Each number is 128 + 24 x the weight over the matrix's rms, rounded and kept within 0 to 255. Layers, rows and columns count from 0. Numbers have three digits each.

# layer 4 MLP up, 1024x256, rms 0.263, rows 871-896, columns 128-255
112154143116147108092130127133147097152124142161073129148150139173121122118114085114125156103096136095126147127104122123145126117111102130166097099121114131156121121116187129169118122172148115127116132122130154152167167122150165102139118109112131145169113105118138128106112132109103122125114140114142125144144218134100125105094111122085129107113125176105144117132125114111118066102153
115126141150125123135142163160126100173142157135088140130084141141095112105176097137138175132162089097113073149119119129131164126127092160121125097097145143147119140145102128144150147097103102128109105118130125115110110166139152118092090113084127156147109090130125169139112157113164118166119133123129109110141094163110144091107131145140094167165128171108087121147155122102100148132148
125111150128121127137127125126126086127118167131147109113110146124123158125089124143130140126111093135147124134127128103137177135186135134143113110107115120138192124133109115110175147086135131098147115166144156130123154112096125119163152095137097122097135090128098166125133124129129094119112116099107104134076110130103151068150080150117173119114151116165122158102121104152147110156115
146118113136175169107071150131124116113131103141045132122088122145127142122147188101141103121123161138150135105121086124106140094121155148117149127077122135116132117134153136110117139129151131086163087151162069132172129133123113097153128128155167143160151123075120110089151113179169165105089159141106097108114143109121126094128080146144133135112124148118100139092152118122102112095108
110114094156090119160113077112144099142154130104064117082144112146200167151166134114113138112118109142101113133143100128101102122141122137153098150150148117139122146152141105115137108150158114136109145136115131138155150140145119127138093146141121156149146075124154120137112118115134106094126140127144088113087143108122149166091127155148149120176121125154116165099140130143111133166121
133147127096144096095118125132098136134151111127088164118085107124143095129181135115110180101110122136118128137099156103121140170130149153085125167168103110124108128122099130127114136110134160115130136086097114142109113152180132114125137152148131128103086125132147135133172104187135119127133149144113113177095126118104113137152123130197199161127125180116142189128130146148116104088132
140126141174165126121144121113124131164082151101123087128141131133107115109140102132178130077141116106094152128124110160119152181128134157129124140116110116157189125158131133113154091140147133094122121148141142121156134179140079112091082081115115115147144109134165145129130130103127141121113109094109119102149149105083150117131133140136097140152125108107129145157143179124096126134088
130099101191139146135130141121128119109126127075144141162190166149098143142119147138107131116163138068139112125117062138101134111162116155087090156110116141161123111104118114135131110136122143154110129138169118137132132136163159139130114137097101155111109155124116121142113175136114099159114129131152130140135213122090118107129113132149129113134088110119137129102151122168154138124137
108150091082129135115175082161113140084135075147119103113108107144122110192069169123119179153150137133107124133135148107133134108180143128152131128123153125120135142141141127157130128130137148097163103131177132081114146140169138131092132150086156132146111149127098123127114112143090140127121121156154129131139138125132107128136115118129109096092103128156190171057177110140183122109122
100158154158076122135137113105119120126123146134123179158108138102131116108143094111112152106122086133103082142140137104125157127135090140082122127168174137135131125119112139101139148106107178161092167112192155124138126112184092135130138138145124138124111122103147176133155131167128095123087171116145113120124097125153086142143082145143154102139162143112134117107158092149122131123124
093103097162103099080101124139123072115147088141139131135161119107149098139128144129157111128176108135109156120113156139122107142147129173144173116134110143083124144137129137125085106150075119130135157109155132157093144122118114141150164150160131091139148063104129152145181088111156113096153150151119107139126141155175166147160118125123128159182099173096144114127136096077103129118111
130108127127132135123147121164101158157141128080080122153102106159080094102139095100176155124118174133128086117104111138124102121158104150133102115140123119143161106115148129176112136125106112154117136092089162081115115188129095148144136126149142108133138137118126130141179120137114120145130098136115130133155128128137122150148132130142114148132121114130151134112117133156087124133134
134091148156173097096172104094108145115135112138123130160100084099146146118134114124123103132135122135122130130130109134124100126138132116061109113098142108151129133142101131151147171122091155109126131155182092168164143133130137157115120115165175127098129078122111165106084122132131119110107088176139138162135111087167142120114101150138113144121094122096118127106145153131155143128161
157128138171105110126116141149145109143124111160110185111137138114144156138132110147132147121170135110127144078121103129092121100147109188161141136156126119113124128126082101088085130112141090136114139142134105139080161161113151078162097116117131167198144117191133139095099149107111093098112121120139142143110123117122140145113091141090175197169150189112111121133156116129149102116083
156148126128107158103176159094118097106129110121151134115173157150127129105166124118125114111127150112128110111080119153134165099149097137195090100128138166128139131140090090065145147129134155152090131136151127144124139156093165154120183104139125117132141130147072132158100115149126127099096123093097154119135143147121161107113106133096124106191154105169163099115155121117171109162144
106101117101112156131133132097131109137093101166136121088113161117197157154141114113135175136161159161091177123157134130121135168133084144101111118126116144070124115142116138142095096122107131163120123147105163104111108162135171107173132136187100161129147129138148109136102107100149115114124117100159123120153099104132107129126117140134117130114144100164128137178143075085147154127109
149119117097137124135146088151125143126098129132129104103169117137142159098111109116148111079195084130144116103124139082175099152126124114120148143108166092164125142158136083119102094107091157105127077098114143195142176121137120104129132163101102177122160120171185144079122182125074124140132095133152103123142142131106099121139143103101149116152099139127116159121157113177159088129153
126120114156117158137162097151155113098103109119116114091115163136137145134186135123165137119111106138124112134148086151098140134165111112110171109156124107142095130099084185139165122150142134122065146151154146158119193126133090116138095151093138176133156074124150130142116172095147149117105141127126098101111099115119104115139130142133123157082137145129151121133116149090131156105143
144123135124166120174148117146113114125155096170162091140136128123145157117149129180129130144104146155122137130124120156075077110168115134093137175087108110117142122132120132138130098081125137125137138121149123143105142158093131117117158161134182153133120141160134121154124142135195115132101158142136147161108154127084102161090114119152083155149145128113083107121112086099112145176081
146122139164169159160128120162149094148126118127116156138149085107076120115093115115151122150135117128102113135116162130116144138139148107121163108141147130145104140122133155089134115159120145132157123128129128139137126121123125072085115119133107132128117110107085121138141166123098127160155116107154148090115123120125137147126131105111121138146134113123172099115147127127097082104110
108129154133094109137139119141157151111132119107096075121126120131127092104117133142166129112144084132094107098087123153162138149101122091132119164095128106145143142112087128134123133150186078145152134128091169127100121134158139158169159128102099107103118123095147124101129128166116100151122155132150125131127113152158154121104128140139120116134144135116135128125184113089106130106134
160150125096122138097108127136161115132165124130096097129103137100098120093151100126110132126140127153106166102112143133144107160145145152191162155152116110121124121116122117159143142093141130151109091127161106108102178154127108186099161129160142117147145145163130124101093106144106171134147158107159104125164117104125149104122109137104169154124136089098152139144109140109140138132110
153152094115131123124119138114116155119163134117131107084115118134148113124085125113145136128122126121127142104116118130096142119109162137126109153134099133170144164122076117139172163127161123142146127108133146139126110139139167130139160093139116158093132123148147144127156089143147126101127110149137113114125145158147157116168128135083125139109136113181072129167148114144124116119094
153137130138168059106103150145128161068156171101127133156161122151130086139143151118102143117116132135126144106121109125085137125153102165111134149108147129140108133122146143076120141134081160111127097119139171071136130142109096121163092153136114087138132101078126207082124114151112117104131169106107121135134111113131106090105163086100132150140156124133122122140103094136135138129156
169120097074100147085128126143114120159068120123106142122105118128147096107084155107157121138152080142106125146125153141113092156114159123117140142099135184151110161130149124157172130133120107107133144155108157102135127119142135120126108124092121131128153134119128151138140124131114122136115147087145129130111111149163138140161143140151133170125110135160149130125097129098127122115164
122056094149124122135110131119113105121091137103107099123146118138163158124141143071094138119124124124114130115146110095095141103134129126129165176140158159127122145126172170154130098121132090138115139139158111110108135155132146107135131160122210110104084131135092100120108108148142124156128076124158101111088097111141079129143113103109127138151137111117130153168160075105096106134108
# layer 4 MLP down (transposed), 1024x256, rms 0.191, rows 871-895, columns 128-255
125138129168134146160180167128143110160154149160126161113175161141154102100131146145126127108161154152106155121132081102160160100132152123140159132121116146135082141081167115129151161141155075071101113114155115218113210099149121106145089146178146084133148130111131117094126115111130107095124151150136138114105142130130067154110128155088150121070138125162157091170124100095095127076132
151129105126110099127120136057156108098155131112144091116144087142133136143162159113158126113144151101078152169090120099141146132101165087098129146137124076115152135131129134124078140158161119138162173149157108118159124091123148150141153129141174159113129154157154107112134149128140147115093138127117120072125150125123130110139121159128154114105110123140125132121096154130145131108127
095156106156115101122100124104129122132150125184117126152137153136108083103113081110108125176137130086144135131097145122103106165143130120118096143151080148153139131082102130139116108119115132154105200146135109132116170144156118101131126138143139188089150127122131107104100112136107150160110129140120161125123196098159132135114127115136173108172146082106154157113101166100120115121135
133200148091101098136147131115109117123103127135151155115103158099124139113110136112138142090148125108105160150152114117114080121120106128127136112156125090158111110098121136115131144143103091127066118118076142101097106111142164087140107104114130142133110120160109121138119116118120099090156171086118121103136097145144110111137136138123129148157123170149166125131121125077108118117099
155086193126117133121120106111159120136124109121134117121181118161100128102117162156124136165104096128128133109088107141111156120100166118092133109074108112140112136112105131155116147138152124142162152108130131115111123123137131153117126128135109111158117125128136108120131120120159175150138103177127142159150152121122092143121109161101135153106120112093122105110115114134131143115101
088132157142077156125151105116103115122089142112084122130116123098132108157105139106160110132100114136121135136118078165167106129161130105135111171121135159137123146090110125101116067114163128132142129123121108155167121171136118128130135171132144081129114167120155133136112141114152146154155159120151141096110104121081101141156097131155133150145151121130117139141104102119122120110086
111171133102112083151127138120125133122133103145095153115152126108129085113126107133093101135156139142116157103135095119141155163121100124122177109169112149101140111113101162116171155123126105092131104139143134144109141145125108111133142177166077110130121158114097127114142152172136111104127141136149134137151131126169102155125136097167121126129121144157110120152132111116133149108167
133132104130125151167157103137123174121118127139105147088103134140125106132077137102039148116162116103142111160129130132135144110151143168148095156114122109128131106085090132124118127100146175071078141118154150143162133156151110112097138121168106147113162113139170120131152116118107165113146129143130128128130144124101131139116160144116138149125161119092145155111117109134096128142101
092123135141096140140088126088114120129132168134116152092087138109160116171135143143161106141133127125121122093117155114146104120077069119096074087134136146148104155143163153129106128103142150152163158147110125136140121121102202129106119107094117073122114094108122136135164109118140148141119126108095115157093164097103159146170137117130164120136120071130152137142093107099164131144193
123134121122138107129144148122140140156111129107163125139150133111156117134177127093106116129105177120135128147083139133178123137120138143160122102090076127099146158138175135110193116125130097137169102084114125118193142148153122110155111124139188170135153125172107115120160124141082102096154160111121142123149106124141117106161134148122133085116168088103112112142181110116110113158079
098107080119089143099128173159116133131144151149106095112101152120182118104108102151084120129150157087176114155158163151157146112118166110135165161135125130145122134118107132116112163114140121118152159077107099088123121097156105129107111117124113119075096134160158084114128132139164117074147156173116146126140140118124146104117134115128137133143135120133116092113090126123099144124125
126149162156124158182101117150123081120103128130115130148172131182130108114124099153117152102159133127139101110126157105068148112097134137142138137113125127122112088164119170130129134119122091107140131148118123163117143126165126130065089112118121100116122113127131151159104176119109085132102157145127120142152130138150146067070108126141136117125121143091148143137122092086095122150114
153131111156096140106137136117123136133078116123105145161136126084120128140134113092102113135100143123145114112107113136196118155120107120123125126158079124088141188095089133094129107152123163154149120162120112092106143150143139151141153103136175153129135168151145120152144144139165146114165118130099139110073151118123101153145152073139154117177116102130131154136135134116139126123090
092162130105140111165111104155123133132147122124153119119152126178155097142129136112097122148130163090092139087071142112128156093125148124115111177091153109110123098124123146100162100101121164116097152142116128114162128173152088139091128154161145129094110117069134144126155150112144136119116093122146128124175167120129184122097128139179146152072135144122148171082122135166081152167118
137122159114143115138123112118128151136097094119108106109116090093156115099138116093113080127172082145129152150125151098156128114133160086109137168132152114151117150107145149137133132158124139100132126114155121157164124112131139126147101129136141199164122102132148139120112139150121113119109120135108117139133157158147121071143135111105099127148108101118123144122101113147145129107125
132092119110151138144107138148073119141109136115125144118138121118153110124134107136138165134116189130114154186089153120105130126082151158137110136134083122128092162083142156088085133120160093126117186127124130124145111147141107103170134135053100137141117127115100134076136143124194126123111161122115116113126109117129131159175125095119138133140122113156146101164094110129132121123102
167157134168162131117130134119115155097126158136156122117120155104150126147106132128131180137104132134164132115139117107118132174116112142106146129182157069143123137144108151106148100147095115160116091153131170146151149129132169099119117094195148111112133111159120138144094161131077133128147103120123098100095084132150212118134143169160151119119127152147097123173133125151119157107109
123104144129120103127110134137145148138154134135161089122130147142138124092097087119139150122095120109163136143099143114037110164140123107124134131142105141179180116142139083113103118101105114148158120170145114103116111153121165155134108097119134116073157089163075111110149147132166082146101106129135119135169111110105144129119122156116072130113141115109126102098151123147156126134132
145111096132153112148189095126084146154152098112124106143121169158101120146121168116163136084121132150133113094167172093160150129124163145128128093092158127099124111091151161083125160145125140086178166128127107099142073125109179129113146143138128105151086158132110146139107126137125085153138115177096136139142115099147135084095122131069128139159104147176127146164132137130102141109147
144091109146110140101114116087119094107124089155115155132132123137135117111193138113124151116093134095184140126108110116118143102123143111126133096116140167146169136122126177148129144123146113124147135126159123100106104121121100133180138138121172095149141122142106083157142096127112143115139152130132164134156139143125112120156136133110108114103143112091156120116103191115147136132113
131148144083137118086106139134129168104086156137151141114127128138134174153111108156092179146136105109079134138122155086116158116124126113144121125154101139106113140116145153125132134110118105124137084162113059123109134133131127126114103130121139114082169161159104130125142165146129101108138106124119146090107143119157102119095122137157146151098111120091072103141093180138081118120141
129140146152110097122150110148126183124118095099165141129144124114174142182145164150148121116143131102169126149112135144142147077102109132092157123155163139114117137115134132107116137143115116108112152124085129160131117116112154096165098083124115156080152109091126129146152145169107128124117134137116117112132140134124109119134097150112155120172142147155166132081115150111088087141130
138108157148163121119096098120141111117105097114096143158143141144147129142161133125131096129134161137139125171141107077125139144159116113066138079116134126114132121102132162130102104124113177147160099144111164142123114102149141134088119120118150120168162115133150156142125119147106119170109142128108135109133114093101127129130156113116114122119110158101146108097165126135127101144146
124156112141120107142136164115139114117170127137162133128135116176123142115141115113132128172154139118148129110102155135111108144144088096107121075154159163119099136102129116110184107141153140146126139092110090153132096123115148129132151098105087155119129147125149119128108110105080100151105136140103112114124133105126145140118052141115105134160125133062152125171109160148103125101089
097129112140130116152114101183127110113129114109090116112160125137147160162146132112097141138170173161120142122138138093118158128157090090096150107108138091086121118135096123128096142130089154157095098114143119078178108082092148164110134129157103124162107094072138103137145146149114154150122070126119100129097166110061137109183142143132129108112146145140129114118114112157138116144158